python train.py --n_layer=8 --d_model=64 --n_head=2 --n_kv_head=2 --head_dim=32 --d_mlp=384 --vocab_size=2048 --activation="gelu" --norm="layernorm" --norm_place="pre" --norm_eps=1e-05 --positions="alibi" --qk_norm=false --attn_scale=0.177 --bias="all" --tie_embeddings=true --parallel_block=false --init="uniform" --init_std_qkv=0.0799 --init_std_o=0.0992 --init_std_up=0.114 --init_std_down=0.114 --optimizer="soap_variant" --lr=0.00543 --weight_decay=0.0 --lr_head=0.00863 --grad_clip=1.0 --warmup_steps=200 --schedule="wsd" --decay_fraction=1.0 --decay_shape="square" --final_lr_fraction=0.0 --batch_tokens=[16384, 32768, 65536] --seq_len=768 --doc_mask=true --train_tokens=152100000 --steps=3988 --dataset="wikipedia_en"
Each number is 500 + 40 x the weight over its row's rms, rounded and kept within 0 to 999. Layers, rows and columns count from 0. Numbers have three digits each. The size before them is the row's rms in percent of the matrix's.

# layer 4 MLP down (transposed), 384x64, rms 0.114, rows 135-241, columns 0-63
095:511487504542480527525560457446504493513518526525501525491570441466489515512542583543449524537481549522480449514534511514547425589525481558447557449564487563495474455410487495470535533464479538
080:458527475459497485445496471500506466523496529505492451468548556544542538611555538493485559489490481485495489517560430552563562491534506532549434475527564526490533513460471456441426454487474556
094:506531592470523523451531483510527522530506553554479511516574518487486571578536523512535526515528418524570468593562472519437517507580544504449496501507533511497523487546492462519487543560538462
099:582548525473516482499534543547494548466460422539522564455527497542477503445525474495510471522533515531483512446475564535559558530596467445475484543547511428436504496540496466427524532515499535
094:523513527524542469478523600523481541504452508468553439470498518566532508503534502486426444452505366488494496534451532544523457553512540451583478455450488533449441513508512493508526497517523495
121:485477441530538536563437498529508520481521529435508460469536519503630472583454551496531478456505505505478567495539503460462405505516545533556486458552512538495496469486505479586507468524518499
112:498571526447519503466513545501464443455494542469500549523494604549493465464543507513540407503504474501441429505499519530494466528513485465521477507538443477520498492516545529575535458494609573
088:497462519548504472418523514539479493447442539470496508472420466536453575570477434492439456500449481486527507476530489546498445581554532433501457477511497475532541557492523508522508459565476439
093:477491460486518544460561543539527476525533460518434472551527545515548488537462470520431496517504414526498549551454551554549540507479511524593450487506498551563460515531560505491566516570509544
100:450452476546482485454509449495550519428603461577474551479447494493510467535476557491493487541469476530491502491493466524516408420532496421509526578441453518456463524481528549508492484493510466
103:483540486509475488550477556583505464369480522567543549463536485481509520468533513492495505466535435500430515513553592486491551501536601542518485452529523514502476472516457538542501507491478533
107:571507499555472521464542554498504504506448522538550482460476455532447494441451532563515587477506442516596470488487470462526447493588535489515504495484448486511491525474581531499471578475539458
089:491543519466535496526488530488533572515520488504486462563454464505543491553434519404549521551529523469539539559451475463504456434614525489488506576533497495441506431492528522520498522487475436
113:484482534478486554515463543491468463505463477562472533561469466494572507466553538478500505501482479509541586504510505480442505603442524549503539459513502509512478523434364470557558480496493493
104:527423489487509450476499547576490443542516551450465451500477509516443508488456575527509540485550408488462467501556477517432480481506536525529470475453525596560505485474515473472453507488420532
113:531536508564508482501512432488528442453573528503470498541414526509524480494494425476465562500488508560436512482494526523431566411515497465477468482497536479548562419422488498547499464482522491
098:499518491457469534432526511456460507531507446482424543510484579521473469497469483448446492547488463465566502542536569531586607460490455486570523518492487462443486491435499527487541549485504514
093:474528486530586470471501510514468481525508470483472479440550559547491521564494544403486517487511459470559518443493548507541515465460575496482417492462577510498544544577497522553548499530489439
094:494492489487451518481460532510519468461544538499630504532514558486500509418480553555526557533503483534549516500528593465465518493477500438415452503498522457551468491534546520515500493499426567
088:435505579477508518510438440484488547520541516545485566435470459491527455501502529484504499463429514483478547509522504545509459394478491495530587480556447517494535486532488567419460551518470536
079:451419417468486480527494467544454565511495514540468495506471549591484480597450487545443496514480478533497550461491535575482429503474516442492491483534497558491482521504455552478500417496469473
110:446509528499454569492475507588584477534511531537464543519505530468443470538459460517539505466444518427472537484486470546542490473539528497426539449497508575479586523491474471502476499569560538
090:441498529450537528568475434446506494467584489491517508509449551515453496531535507463507513591483520474470461457550480567447507429481514523504454556446491530588507504427488513497559474476555502
093:505541499536487495496476362493476486490513482485486486533459543486530496505518491433561521447475421527495432510555468547478488508501492411440443594493519481506464508480509505498470570417528476
108:422532559469519571504517467480512499510542431500560427501448514436499492447560445458502478407539500459481507498438557505520558513435474448474507511508434545499519481502508559526533460481472549
100:516451490525493530523479403538545485488494503598512496500551447482524529570480531504603497501469491443484548463476434498458440431432479505466411504513528501530479473509490429464498478480453505
092:501516499500561497525493496496539486485428509443482539458422497483436458570582497466558522592499476521496432524495443518465561450479459548481487475439483431541482455470525502465455433486528477
078:541515616483485510526510542445455553524465519460528491485466498532520498510416521517505440484513439492459551536444474504521542546597458558507483516542520472518481479423520568545530555533456484
091:472519553452549482431531526469471443519427458548434529481499559481505543468509489486499538620536500487429473498508510507503492535528455475529377446526497474533512488478467543526438492498465522
083:454495526472548498516499608513507428452538504459444450496561488540483509512502545479429508510518393548487470463465489452456496408447496491512453510511506548548558527470493455498481502477567461
082:502572548519485562527525562530507488499538530512503568478504471504466560469528513489555453526464477454559535482467504428536494515516504477532513607487487547553559509409490571461442521558530477
079:517498546622512559565476412511460496442507486546499470548463464473493505514498524458490467519534470471486506478503521521460583480490545499493555486478476516470470472590502578567476563458538540
105:513462513514626462564431489557502484483480523525514442497456491469566502484491587455566503532511462523586513482558519504510484497507555533480483474431412522467516517477523481493486500462569520
103:502476467445502475524555552493443545540512472507470532518528484511468478497542459559430472435475517572487432501574474508529482465471543484495492439587513471483408495521508593583482530513509507
097:524499431447481482524530500519513481514482495406501517506520523483501452395406482481445485502559450522424505554467484507464475469514485509479475542459473482583432587545496531450478452490510466
103:516562505475530521439476503541463599477545438526453510462441504485536473547610472514510443511483495483582487563501519542472494478535453451529474535417530514476496496556499541485493443470490448
116:458521526506484562537498489563491470604494438514516511462568531554558509549471509488570464484463523458449557484519458457556548476451522583493508553553472552483493474466533490426483466500467521
102:500574473489541481535452472510527471499483542570498506524523569535507523447585539570510516486481507487486480529395488539442526470549499530520473549459442477601479477540484483524579521451527528
115:602581548458525505522526449500564491546518435522563458549507512501410464409523537479448469449509551542521464538470440515465515493509481472534497457532531457470522509488556480494525544483515528
096:535553619462511519437469461561518463561456464510496474532525523464488491456482460471395478554538467495444447535543464463475487547442551503551530461498473463476485494472507475445446506489534492
083:531520513525525523504546535533519489489412506524522534537476445503451549468480524564580488540521482557514523560501529546451521538549566459537473584456581526510504464569574533540544490511495466
098:487549515482540446523482477436557451519494469494507496518431533446446453508531431448540447506490472541567450451489513497488454431456516515458575526514568513424489462556491497494453492531573531
087:522480523525479455499478430444417462475417575498482539538521498482499515479452547502537522571527516465471524541509470511522513517555559561468543540596510506518498516420533478499410477523462534
108:517472527494535532473444505454485497523468468491475579468472498462492470547441564576453554478558498531455520508489479636570473505461456450487467466517461500536507425539523491506520497562476461
097:488518537463529495566584543535472515490526532519538478501496545540473497438560495420582510491542522529508536564495534496446503454499506481494535484524517573455526573441549552441469577476550470
089:490549513487463457474475551499522523574512535456571503514507503553438451481519416457436521396497560504546469469515536512509463430477571515520515453491475503491475495492481535520491547609516467
077:482538490454479492468546443531528419501471506540518508478477606520526594537518528512530513482494617539458511553518516431489497451477518532458493525463527515547546471452435554526506520542539527
079:553442458464443536482469536574453489462483530452455576486494495477446457491537508469564539522490510468484478460522579470538493450413535485543572493555493545435497457454534431517518500505505497
104:519608455481448494476476456527506507483546458480441515503542468563493519415554562529558522554504450516474506524527574509506506568481436447451485594504492478537500518535551515506482465468533524
105:546521499447494499435556469496457457492519527480478542442477496515468506486475484588534508547455582479547500456467482464501533528554542553503473471482470512580568568499431501440414539478531531
099:474495545467490536433438534439539535475518529524479517392478499518564575492500427494535434497441538459535437480488451470478519485467524487467431467504448549488458501530601489510507508527509496
104:558566491476556523482474467506488485518505471488557562586543515572463500432558477525553541573521569530518537517465486497499553482524468513538522464533477471455497542451436542511452535464569549
070:520572424503519449484483455439474459516460462495547474447477508507496578566505457496475502461484450478448491449534526479582521456413514504530496498496432435489505457580477441527480548529487470
109:521448567499467481495468556535514497563457458530404528430427488491528540487459467462564500445509457508542499548489476452494549543434510476542486500547514499593533562481546447542513501510528482
084:510504470503448503472529492393468472507552484427540501525497485454550505492484580513509607509527451520492585469540522530418445489483538532494499482506468470565466497487482508537478450474571564
097:547476479524540513510475498530441522426524473426589476568492583489493531507483525571508516507508546493528424449519473531499525460523556538503449493504551490560536492553489451436514441559560498
084:413509467532512472430489458502515518496449500568520440469536504573505506494531550451499447475454509484484503531475582511493517504509393485509521447434496542471460493501459440539450549411533481
100:479495473503518567456466480562474554523438521530527456526479481511439561525535549473578480512511535483573462502525433535484568557545506476593493588496522524521469493477456550435489531475483478
125:470519503513475496542469440450474509550559547494528505466430486555503476449501496497487484524523541421561489462428482534500540517483530508472501452598510514516520550462540468387416529562514501
095:471492512516520502453513501425539500558489438531542524461539502436464481486498463506436542523529578398507412502473534464501527524478500560545424497472471415485470523474475558546496450508469463
091:479556375476437503514514458502531509560507443522471448508560564502516501537505565487468518530597507550501449466532538519525439528505550541502479561526469545565470515485499552522523504479521551
096:499432511478458517470514488490432565463552523440527510525559521537489511462548483540532483559467518526590540463578491516502450513521536411516558495568541512474560531492540556532539530510509440
086:482476475475527472483513415486481463488455536563533535494465508508463548560497562481476582543528491509513451514444453488601407515528499584452454538487545479509494532554513483425461488505478523
092:520514480538529488509451477458463470425575544495454490462462405470516577484475513562508457452503527491423488511408513474485500543486512526416457524503448473479534520483535500423513529546452533
092:537506529490503490467544432474509504441475507521473421509506545537511492458489538484525561421551516478512452475486521523438395478554497439436451577483512513508453469517425496441484522428529490
113:479525495549477413470515499478470520541451518487448507547517470545555499513482445490439554454463465493454597429492473454498515510459547496542519438481600460538502497462517404508474522497461483
079:526492480472509498512540524557499498556430528504459555522548498482494443497519505483570478520439514458529456546569496535402517505516476524546535509569517422566541488464542536539499480591448448
123:446552484570473533475459441550463513524556507528471607467529503488452520490473519542501530471435513509474503475553505477544496531481494538506483421447461555501443486432474521600503574510496466
076:440514498504479443494535461453561396556449537606493536501538452460452491534537518491472522461523519504480452551483467522560467491585501478414541533500458534511502476441462516489455497488496485
110:525459566524493521529536529513495561466494420593480483491493567508457496545497523515514458514492564581512424522460534562502576497500482452395484467513531455460473483503472477515553551476460494
106:507547396547522496563468496441513568469452504497492542545440495504559486546506470498539503514471490581491517433472522435541523480535464561497510547503516558579540495519465472511428532529563490
117:436425481504523517539385476521497498497507527515500484512566481549468460550520448538528543488435551498532535413514400482553463523514524526494511475559472527532440485505540478493551463566486503
109:537461429536521566455497493541471409461519505518594530444509500495483519475460486563453478588422506552425504485485488461545485481474466505510503486535504555463508463428534542545515548530478488
089:510483500514506548512459469510477547503500495559539549523476516534465547570467552577546519461558488488517437487531475562470497524567519513544436534547567444565528465480586525508498486573566516
112:501398553507471562456542549536506558499550478492519524481520474546505529512547543490483504427461482537513438502500424557545493487502525445546514518507402502503543458479502558502476556432512429
095:536417508503494539478409528477461536513485464533495498549460495448497521539506510536489524485470458424519551458562462516516548499449579561448464536491546506479539496430516378503474468486523496
100:493479583497540569616547518526463487492432513468490471456511528419538520486514491512507503466557528522523397517540493445486547534451478572522491545558467511492441543499500507494541450533489515
123:512486520475406551477522608576536478524416479520532524488470521557468484484552490455535517521522434508523533504482473464495467436478503481561551522576575535487470489496474563442504499530537487
102:536517494483473497506482491478494435401508487455497489563522489508476466552415527465441538463528549566467451469583491480459511469498467574550463495491507501471518429488415534549569470464470507
102:499392466547487545532500487467489438498521512582458533491466484532481553433435592474487401477509505469469494511472510544416474468574532456462483503459492517471565524508479513513496528490464501
124:488490531446540500530543537532506473537475490429461490463520491447521559517562519537537459604517507558493484557480505511532516502453398536507467485463425503493489549551424543468516570523532547
085:469408589464493520535500499465478471478464508577473536494512576500489491542457482482527486506462416570525497430456508510512544448453522474495486446524483564546524511575489535482476543499504407
107:451529549516460478485542502391518470465520538526432458526488523462531522513491551476496478431501559581440521505468503530523475566518571507515536547599527522495464563526553552511488534470516513
128:438527538515496468414504491513490514461494489472571495481496513518544457526467522499471491544449512554450471568417542572511615476535527441502490586441477488518503444464551550503496511493464497
094:474494502477578594523445507464453502481599535474460480514417546496460562490463494522468499569454537546421467515506501446508471512499495501535489499493504525512490410448466593508479526476522482
103:536528530495465508473525476537462488487476507474550459557488565543500459543557497537446492507439475517451505464478488506477419484481506535449529370490514599503560475451478434508559528542510474
097:499555494533486459488501513495460425457523490520478548514466520533337509464514451527434529410466501429454474463494498495514478511465488482507470442558482547470435525485522513505467551523465482
095:509564434489528428522494505464568468538540513548536529440460453498525520520473558556524536527505509469521521449524487510444584427540427508516443558454483457546481491500496493472451589503492537
085:472506488559488477507533446461475495537479542593529508506542485409437455545496471441514532410503440516522548474529490495549453497482453495467538531529572454586469512451498495457484462449458502
109:484517489509513490549492447524489475439506504428536498492483520466501517461514543563487489573470433507469396475440555485541461493467481472437463525485504560476594510455479480527534435505408544
077:607485518494496501507443554513535511510490430473441554482435479440511525493508488513448494499480453578560521509457504551440511528474564530535540476462512536450437570459456494544532487487500575
111:451502489447450476548449518517425491519494424499501455540459485488503498522520461401529458522433503573457543481516471573578475496499470498479496519462503510570539514507562445532558514521417497
122:475513494565504515517457486476504553461476431453545447584588482485553517513478527503503456490433510530433519489527470510460487515470477527522580508524520512502379465518505451533541438434458493
116:474466511474470500449504480446466501535462522563485480490399482495489486509456455485511472586493536519514464467567556461447585483544446501560450474468485494409568505456447508497508552555499512
086:487433459461541540626479550484519552508476499468516498504435457497499510491544515486571521494516499456547474526555526564535446371492534497469555520482488470477557522508503563469504486500544509
094:468393526503449552509466558524499455540510493568479540458537516506562487482474520477493473440473456439548489481452432498503512427508509439441462545545484526449471516470503505427425534508452494
094:480490451471465494519507487479470528478488453458420495542472543528464434475516474481494391513526466490504394503403497578493519524549464450440492493494484437465511483487512462458433497572508512
133:535485480520506541589468530493476533423545534467517486560494501463454527492480483555483520507514507472549522579477515447528552596480480455515538429517584413521491521439543491505551523537470468
115:490553574490531512522539553500502592511534552422475470497446532486476531499486437558543500505492483494453558496546434516499511519486533460488604513552503463509430517503486493479383486504465513
124:572439527601536509502417499484509552464471493534523499526472525541509494543528570473479493413498538504530452549559534479507505523419514480495525441488497532428478506555517474470485578553535470
144:508415510494544532596516514530458541510450457532536466502462510457478535468448499473520537481430506539506516514490508445562484523516496556461527457483465436413471544537533510582569568480466509
114:507488547524437497522531548502538560498470573469471461467524515427477530505505502556451503477538468484529488477527387478454521541490450451518539557509431454484551477481442522486518515523616524
092:425512392517478553588530497535494398521514459521510481520519548483462454523560485536541549482507540533457416494434482540513456447494496526487525464449532515467522510534518440512484501483441475
109:456553461522496465446415418485491528526538506388446445505567568520495542490522532504476493589492520478475541502526431545475482517469492501506453525506476562544560476489478454479481468447514493
098:452460451455510463489564474476588463446489472573454472496510488493405510529475488501490521535513514545521511494459532530532513547443454534514460437568512477521486568483447613466486490468522540
085:497543518461522450450537452501458461454461510492503493564550460523448508491445424493467520539451509530487503547596490495621476489469548489474498492481514435414504513504463557476517510461430485
108:524453424555479571522511551542525500490550546494468503509520439513518591510506497498462491404478458484539555434414528526456487458452545505502504568461501545442527517465525502506476574506484467
# layer 4 MLP up, 384x64, rms 0.114, rows 136-242, columns 0-63
095:487534487562490484532527560518456530490533480579549601507485486504420492464423526513540483563521530504472488482461586486460489423522534506450506465471460494572519504464505537563539562528519530
090:506555571470481454532476488445502566562549534452489489525506517447452503502547507509463501572445462489505517504508565515448532553521489459427505561474566510574490518551424523449493465569526477
097:524406462487450497485604470490506503514525490556510384517547527480504499582491522440455511452519535484513519534506426563489521504564461486430472432492495539536483490534531514521481515536450491
093:475519512509540538528551505527580472523518560498506537562487473421539569559503493556563540537500607471499505479523536518556514456549467522587524485486562472506507547497511453509457488480470431
119:488577482461509489471613498528517433481518475553467459523542454489512437422549452445528518508501450503484483473412472497550556526540507463511486512486560501511508464523479558515429556541474452
119:532504488566547552528435484531506563515527571494539467513509494550514582591525533485520534455508483465522515511553500536511540507462474490491560446498489515472516526492607506490485498634478491
092:511528475489450477444468521436531510555537458477521465555513490464539513528523591498495475499471587461529488461435560484536465474435543536452548536522441587500489485480462565549527517490543552
097:558571446617529533504496516458514530496518545407550513471516433531528579503485583502519511534546484419495496478503503513464557525545487541511512510508509445550511511530520544473444497462553491
100:569450473469501515497611451541517430519577489518470470554523516487475570510499517556521484510508475506553533514538536506534556546503499511521553513519450555547548555530588473549537546532483541
102:528474456448528488478534499457534492577549482427511432477440473524522507547447514543535502483512489449492412528423517490465576513511494465455546480505491471471527522523508437498501429452458402
102:501478569454445544456449475531553510558518478484543490492478515512493448450511558507462493512496461516513533531583497483511464450478540415505458431564475455519568527557503526405499454499549548
087:492519607463498410494507536506530443513510558515519524509530545511529501518448473439541492493519566467465449428535518497505569527423517446509444437476474515493584496520473449450520520548526523
096:410521496453465419501488564548529421463461480589516493539451505497511448505488557474515441506609508488517538520540541442499502492557499465477534531543538529557541481519490543512461511526538478
101:505427492518497546536467518474549502504445526515531499467441497457476469560483517527467394571485467553519485433529461477497554536537400512444469519440468467410548497531519494478528493546493519
095:513524495581474454518498578508554529536441497425483607519565467510505488463515452531543530512490484478503518470452462509529525486510512472518542528433509409590483477520502530499434581503519481
107:545505454481507492546554475560502552486510561522569489505551470450556492470585505530500569502550558542478553448486473511511492525541511521485547534530624481520497432545492524504429467528522486
099:561473531499468496540552498538449475524553547503553477534484546469520514571428572617520514469507573448472510601463532476499515530544468537532510506486506459476503482475527440501451469541474520
113:481573551483453518506484511563525508487515521567597489540548488495552520514488494530479506509496548505579549546540483481514555446510476526492541515485506493425531504511604534423526483573487579
093:502480512433595584498512474586443546535541536519451563539443494444524523495492560471465495499466496482527542522552464555554544553520531431492483474469552475486502560509533486488561528504464484
090:514601544552514531490532520522521438509518499464485487476526487501504553451468542481593543478518527457521463596484531502541552568515515560530530546474455450545538519485546506532500588492527563
103:519537548520540512484518576469470501508508538554522532572508517593545522502453477552475508461571499590478512462552522479486486469540538487573470527477545547442498622480525483491494515550520495
106:525501572528555502579450574516507563533559554564529485527501509585518526544538487469468507514548515490548470493539551493546460569494531512525494447461479546446453498476528518577513515577484497
096:407511483544559528532494618501549581488515490484501482478478570514514475533518480522498487528522484543506465489483510485520498450478465535475564470577473490488453519535520534484636547497548484
101:550478528501522515458605478488485515492489510492564501544565492522507576550477545539498518500562482504551554565478438441471539533529494516590459519502517550489554561548475548566450541483491489
089:481512531513507449477463529539462536509503415478553535512528459491499507400526499460498508578509515518488453524488465529502571535574455529542424477566500444484470506536523542461514537432468591
094:509578574442576517477473467541589432515524546528475508541509477457483498427486477517508451454554618496514499556471566478488517489541530487515472479539476533465523532487534481527516537510466554
088:494468491467554532470485505494510443527497488471538442538538502541456515447476575473490502506408538446545533472541501538521566529470530500512468509631430475479529432503526562519480535511439526
097:565501499548544447472489475458488437544581491463533454508503422470522459475417528529458497451441463517467494483502454521480415480503512554554479515551482520520495531534506454548497579460577489
088:526469573478512477430507547530538472528555483607480551509476511535410434469540470566507513552471482459532509470491505481527449481555481502497425514545491522528491436499497490592483519527469440
087:471486484454521441514469453614466514490498435531491438585536518512503452551458529501494547523479490465505500477522540514471508461549424550425527411518506495493477532541537485498510534414518549
091:519490460457490495505577513550485456552534538535527534445464530581569559530546510498597523514503474533503523549506523533560515594574474500524483444528534522522496507463550453465491542538481445
100:507437481515504554499565465489490483530463524455499531589465521482430478483525488491499503475477491518437542452508507523529473446499403501604554466526512472534547453514551556508480459481449403
096:542449474511478473516622565556565535493492532491473425507500464539499506437498513469536496541528439550528566532495484448465506557480465534512524458518462497486552519492506529437410554467480527
090:483494528511453458469477520576493451535508523536494542529503519530561519534504554506501556404511504514442504517443527532485472484536512446528506478467471397518434436459461485574524574509487585
096:497514507496564435493465503520417524546449481440537583511443538524456497530427547500432516465523591509508508478492484477555541424531521508495516489471533554563514558464498500548512502577529518
117:483543544529483560476443499499505570501497552446523517503555601513596447516524463481497509506541485533519521555560538544518526520529553503477589482535518481540488493567459479504512505596523547
109:494528483463576519472526514510433523498526494457484490488482479516494550443442515470459436488457381535492484470481504606563499469536436461478530464525490454473544523467541542557526498450432472
116:503490542547457495470486495469551591496454549530501514453558443480488413530559482469449540518487539449553542484563470526514551461558520442485498453482512453429504435470416505483483472493489470
103:523406526471563494472523521495526508528533556496569431555492575479548487524472462521534493440547539533547474531544466453479511482513507563475590499459462557563506534523530509548538539553494546
088:479430511530501511539471453436533493579537464485538498518566553516496458552518517557523495514508481499494474492551463505599502485416462527596522516573540507495549526436476541502549526479564478
102:483552486487407544476540517506561504518532470512492471504459392569604433482471520462546512522453472520535514493454525480532485504465515486468511491536578521427578465495484508449503469554511492
095:481547499517506536506533481525527503487526520497507568508480531573605510467575506565566527503583520517492524496541512491526511501570555506533561503495482484538525397570555559545484516504434511
103:526556511586450551560540571477530494511539519500493502471464544532525432483483500462468506473511506452496485487573475538500489481547550541509538515521560484504519576559568558519500444610461517
088:534502480548505515408451447459460540567480480492506477484505437430525490490481579549473510503478452402487445415515485500523502514460506495478478480490453420561507423568453483512477487508492517
080:461496521529558518518524456577508518507465496524521461512526523446538488541509540514474476606489433507447606439506462491507543498527461543572401519488509499519486516525482441488540438444460518
090:463503509545458534559487522509535563524427511443436425500500513461521537473542502522480561583499531513526533500611515440533488524495485511543549488465426514468485543571536461531512488519443541
083:482549512512501484524486482451502474514544536556483448506477479511556512552500528514485466483538336488539468535502478483545524502601426496519463521474451436509483548512559549473431479508508499
101:481542522472530522537579530504487536477512526486487563495464517465505520536458503510517480501557482537553462490461514466477553491548536526515585508500548502422543575557436498572405478590532520
101:430472515563490414495497570551509536471486449447523476530518487499476552491505585480474435519441513533460469521512574522510476512500445543571480487486493475500430446533503530569492491440421479
091:535523490506515469515585458569546498536472505497523525498575509457559536481525475469518539571442532527527600499576493538562563465489460473522502481552543519462557489546516516469574483522463536
098:579474512481495548447466558492505495519490479575548479501461456464502479489451522513450449557470372482516511494486491458517478515507449501444509480453455472467529542584493540525443422565483506
075:509444530456488571553496532500529526503532497561472537531482517497507419507417584544558556530506505484525547511478526537510488468602426519499468505475500489524412476439513580463470499474498493
099:523518572462525511519501503468489473516494562481496556529613505488410466483426465506453534424548550516432470485528472511549522518508479467500477554545532504449549552497502492515436456565540462
095:551462533449450518451487486503410558595476408581470462490504441523454512486501471498507508486494511494487548492439478487511505514482453471498489456564452450501512459518493437474552560425510454
095:468499487615477452529546562546477529515484475500579480529470545435539508529504591540505465523493544451548428557449436467515489458483527492496480496493476555486487581548492537476500538501491548
082:563511570493478446524516492516427454490561498422506529560466497567538484527471513526491554501564492519441496469504439586523526511468523606527490492555484459552517525476502494499535415538498480
091:509471551469431485527523525480533522487549455487477451512571531534574474489469493478504487526490462527504603533445478525529475499466521532477512397541487502583550483609555510552518529504538493
116:417493509490475466466473483501447475554506508450394456505475467471521467464480529487471424446502471524526458492486453546516528497484492430474544482585499534515519471392506443461437543462468474
102:506476483546490510496564512490430540582519541513564530526555502504490550462462597502549506495511529518466522505453479527571526414404495456477484519485452445517564494536518575490513497473555479
102:508539485482479398497475539475546487484537508584477533540398444499500531527439536535497512475461552530516462497506466534575548496549501435507522467491529486514428456445566504524508552513446454
102:542553514538485543532520486530447536480525566504601428526510509498561522529550560573533523537578438514485540558495485515498541527448490491471538499546590526505509543522471490565517502464537540
112:504491434544497451471444500460512478513549598477503476449462470512422485525537568503533502553521516525447522568454559483542429506495496453473500537498476539483495533511521492478456584532434581
097:468485565542542527444518497474508485523568553460435494480557528513531494492555493516553500542525495451574508568546514499536472469466495471442521482536464520514549587522496640474493475522515473
095:524496498467449481511501551494518476564474529490554567459594450513516496533511436508542426544469533526487505438525421498507567553497566531560518475502559432467494553468484463579482514518484503
101:592483485583501560497517520580534504518514535449489538531540434526553478422435452407464477498456481542465508550498427433486518528565489529535464508510489514524474481484495521483493559489468482
085:513481550534505484513473488460488509410505516538512454464474439428492523506427504503480484443570555527456513446457489527587447531478455513505454464413478525475509474495510534487498543412572547
104:545471535484488477543484506481530476565467507500512484465519498472515496521556454530545476467468550537539495515567526587498475571565526509583535490530561524527572453485482526528464530625442500
098:510501484520559483548516521489460398536531500449499504520483455435488461532529483492435556525514483501519485478541537469419526515495516440443480522455487451454494478410492576548470499599533554
110:555536517592545489522496541452484542526489511523485464532486457477518558534437475503517506492540518585489510520475521443518586497536564561472527545487566512479516545605499498551461576464506517
093:472495601499471457417426469493479511522556517516547418471529478502507500529534445562481501477533528538521491488547502418469466510528446546486514500565517486482526524502468479597437466479439456
109:485482452544568460495457541496529503549550478530503529510507457475540484555553445495495498457412513504478454515580528606491510577488535473508477474505443508507472502525511537502563617506456508
121:495542496463568504493569567560516547539556543500527515479469552521546574576481540490504510495496570513547564497460464567529559507512543551484466495505440508503530556558511416541526521517517528
090:563516479487472564483507498537538503523523485530468512549474537502575490442523517517545575532498465458519617499509614485542524472519458511488448447504460478501484557479471584544514474508530561
099:474563538558500430483471458523512507520496626522444483434442463549524519571477528520470448524499457533508555463538497510476496503565497440520554460535463498535454518490516505492577474563491466
098:468445467584519562477551527551447557497527567546490465531453496468454488513567535559533462595503479449513532535497547562498512577435485534468527481568477522465491480510476508530484482473525533
094:470500530503450470477495504535543542505472450459484470492489531532485548484500588576557471555540495486558475448535492503591527394533519496547525545481450489488503554489503505503581508543549581
103:530577551457491530503553547525471556530536494464489532479492509480508498501496523450442433537464530510556495568501557517488485615528545485597552507517456577493474468496467559473470539507450499
110:391461474540485472465474535493514537524441455454487499542469467524535441506489465513487458505501402548523457508479356504485502472472473457523504523468483556439500466538435488483504539469490532
104:522540425536550374502477576546517493470494509448501555478496530490531517476430507487512487498528546493504442436372535503547531537461506496485533501530546531515505544514527464570472470498488501
098:543456516443419546498524528515490463528478498518483412558462454583534483463516531500502522551490536495457536448538414431456514505545475453445565513480527498440531480539485434439539505498488494
094:554515537539531525527463491481477527550555516521519520549523500456488464493462498515537513509475440455498416543521502535598545530461470467561468464441547452558568433573476559483518543459539500
111:477526512495480597505491488566449554533455439499522565506548503450496504555503521513451505500479503536551590489490549526533525503525437510508505479459421550524527505472510460476524526511557628
106:462532542432556474494526517605515515488456447461469552471514495466490525530551556474527426503542607564478516545476549536566513554509509534560523532525520499508551525541469494459553487506510479
095:515485506496405528538494499517495523531485493477542432546424459544461468560493536489469592454477570456484511542552471491485483437550554451520535423515486504481537528486493451432558511551464523
099:552476493555560524516532518510551503537497542587508467502558523472559537460452512536571441534590512535510522459532565483473526528470480495542490591534529556455495521523459492542551475459532553
096:485489482495551479578468583499511517539492476503537459490466477485566497560487554461498477620488485490542514509513500532561518536491570525537477488495484545541581498553474467547588514540554557
102:543548541487530516502473543497558454518466492482567573503520500457492477531536518501488479483507550430549505482579498524544427533526577511534510429538459529497565565598513525544496546524555486
093:553501528462578492569525494561518589489482518483435463499466469549576467496506589538424533544495510471502446480492582481461543480522506507498442508482399548519531473533511475514507507509537502
097:471494527532509488492479519560489461576471477528484489536430540527464453562543550410556499462546490503516600409478546537518452468478471449459487510559509483581496518493565492504492471491525464
100:570491589530564547498496425540513526551542541501562561492457506497478539492555544513496504535495545520577508487550538530581518529489534556589473465524506488540493511553553517466501492533457545
112:501557497545524482476485553532507550547496498569518546491540551571453447591524501561537574514505554531513519509488512540552535526546505554475497562523568413508535523546560552500483461507497477
101:541495468576473488537487554495510449489543510514467454453512513469512422450396550454542429448524493469502516502477506529468495539512501520510498519589487533542502543558498600550510542547561520
126:485514477536482500528579570488479565519550570546462512499516487548558543550508473498471549565560485500412531458571511430497481504544563486511527547508539519500500534527536466527555478581510460
106:504537521524473526487523560464519490485519523548542563470532487535548490490464495603506520525516492567459462516529500584474502567583478541480572566528505517506505478451460481555571524522594490
104:460579504442520473501648514543497544477517457504545522509511530452458510488484461560515542523489572550517538505534543514552529534501456516544504484465530419501528542514522534531546416499511515
085:475488476538477483490512470529460513533506521493513511615483459438485499547393591506468544488524529469487470499541481463524503474504526489498466449549454557511463470504459551405570560463472548
117:546451600479484515462485517541556452481592598530492439523482524517520492473479544522493481532574520483539541487569550473476484523460544543516565513510519514479528499542575477559494483531559530
110:480468506512428516514512543457481471602481495537483523483452496511480517586473491536468498507504502483477477501534482496486522468577521505560502506457412539497517531565478461598602560511547561
107:471557547464492455423464503559481505507568570503505562471524569527551442509540440486499476519515550543559497449512536473531495488531525445501505495487552461500502479446449582591493437494481520
115:566485562425479477495568556529496490475547536491454511576467484466530518520476480497484497513588535570494513429493552420505457525547479511516511473517577507545490527571545434518520496441466477
127:507472504546580550467486507526505569540524504502571555482499596523489502545511485468499534524492588518460532510622510522483481510548557511529553507501513473497478575507525481549501560579529520
094:502491559460464468450566524453459606526511547492510469539534417450499529515474481485451519495469550441481516440445442487520476493479534511521476469520415457507506458483413489509466511572531542
101:633488439528449548486599468444485470575518490467518523497551476444520483523504510469451556517486487508488497463429445432487476500566493487505484529487537528516539546562474497566489502518497475
092:524440494505542525428543460569541438507484491535507507553487524508520475557519447531506434447523493581505574495543540489475529506504520517491515587503521522457495559437568488498481606507498556
089:468496507541506565514462522473585485490538521544486445551522527429475486501496552483514457520469546464491466584510435537540514528523464478463532537533524491549541582485570570487550496571558456
094:505501559480496530488534514465477561561505577555485476546479511454549434527470509459483486577476515475445542477575484467586439506514430516545478484529489436495491490519536540502473391493462493
101:515548559469569526486513507529573551555564564522451509475528544528517493507540517475495501484557534507510529576550514504504461586450516495487497545459469476488558536551523440418512444458556542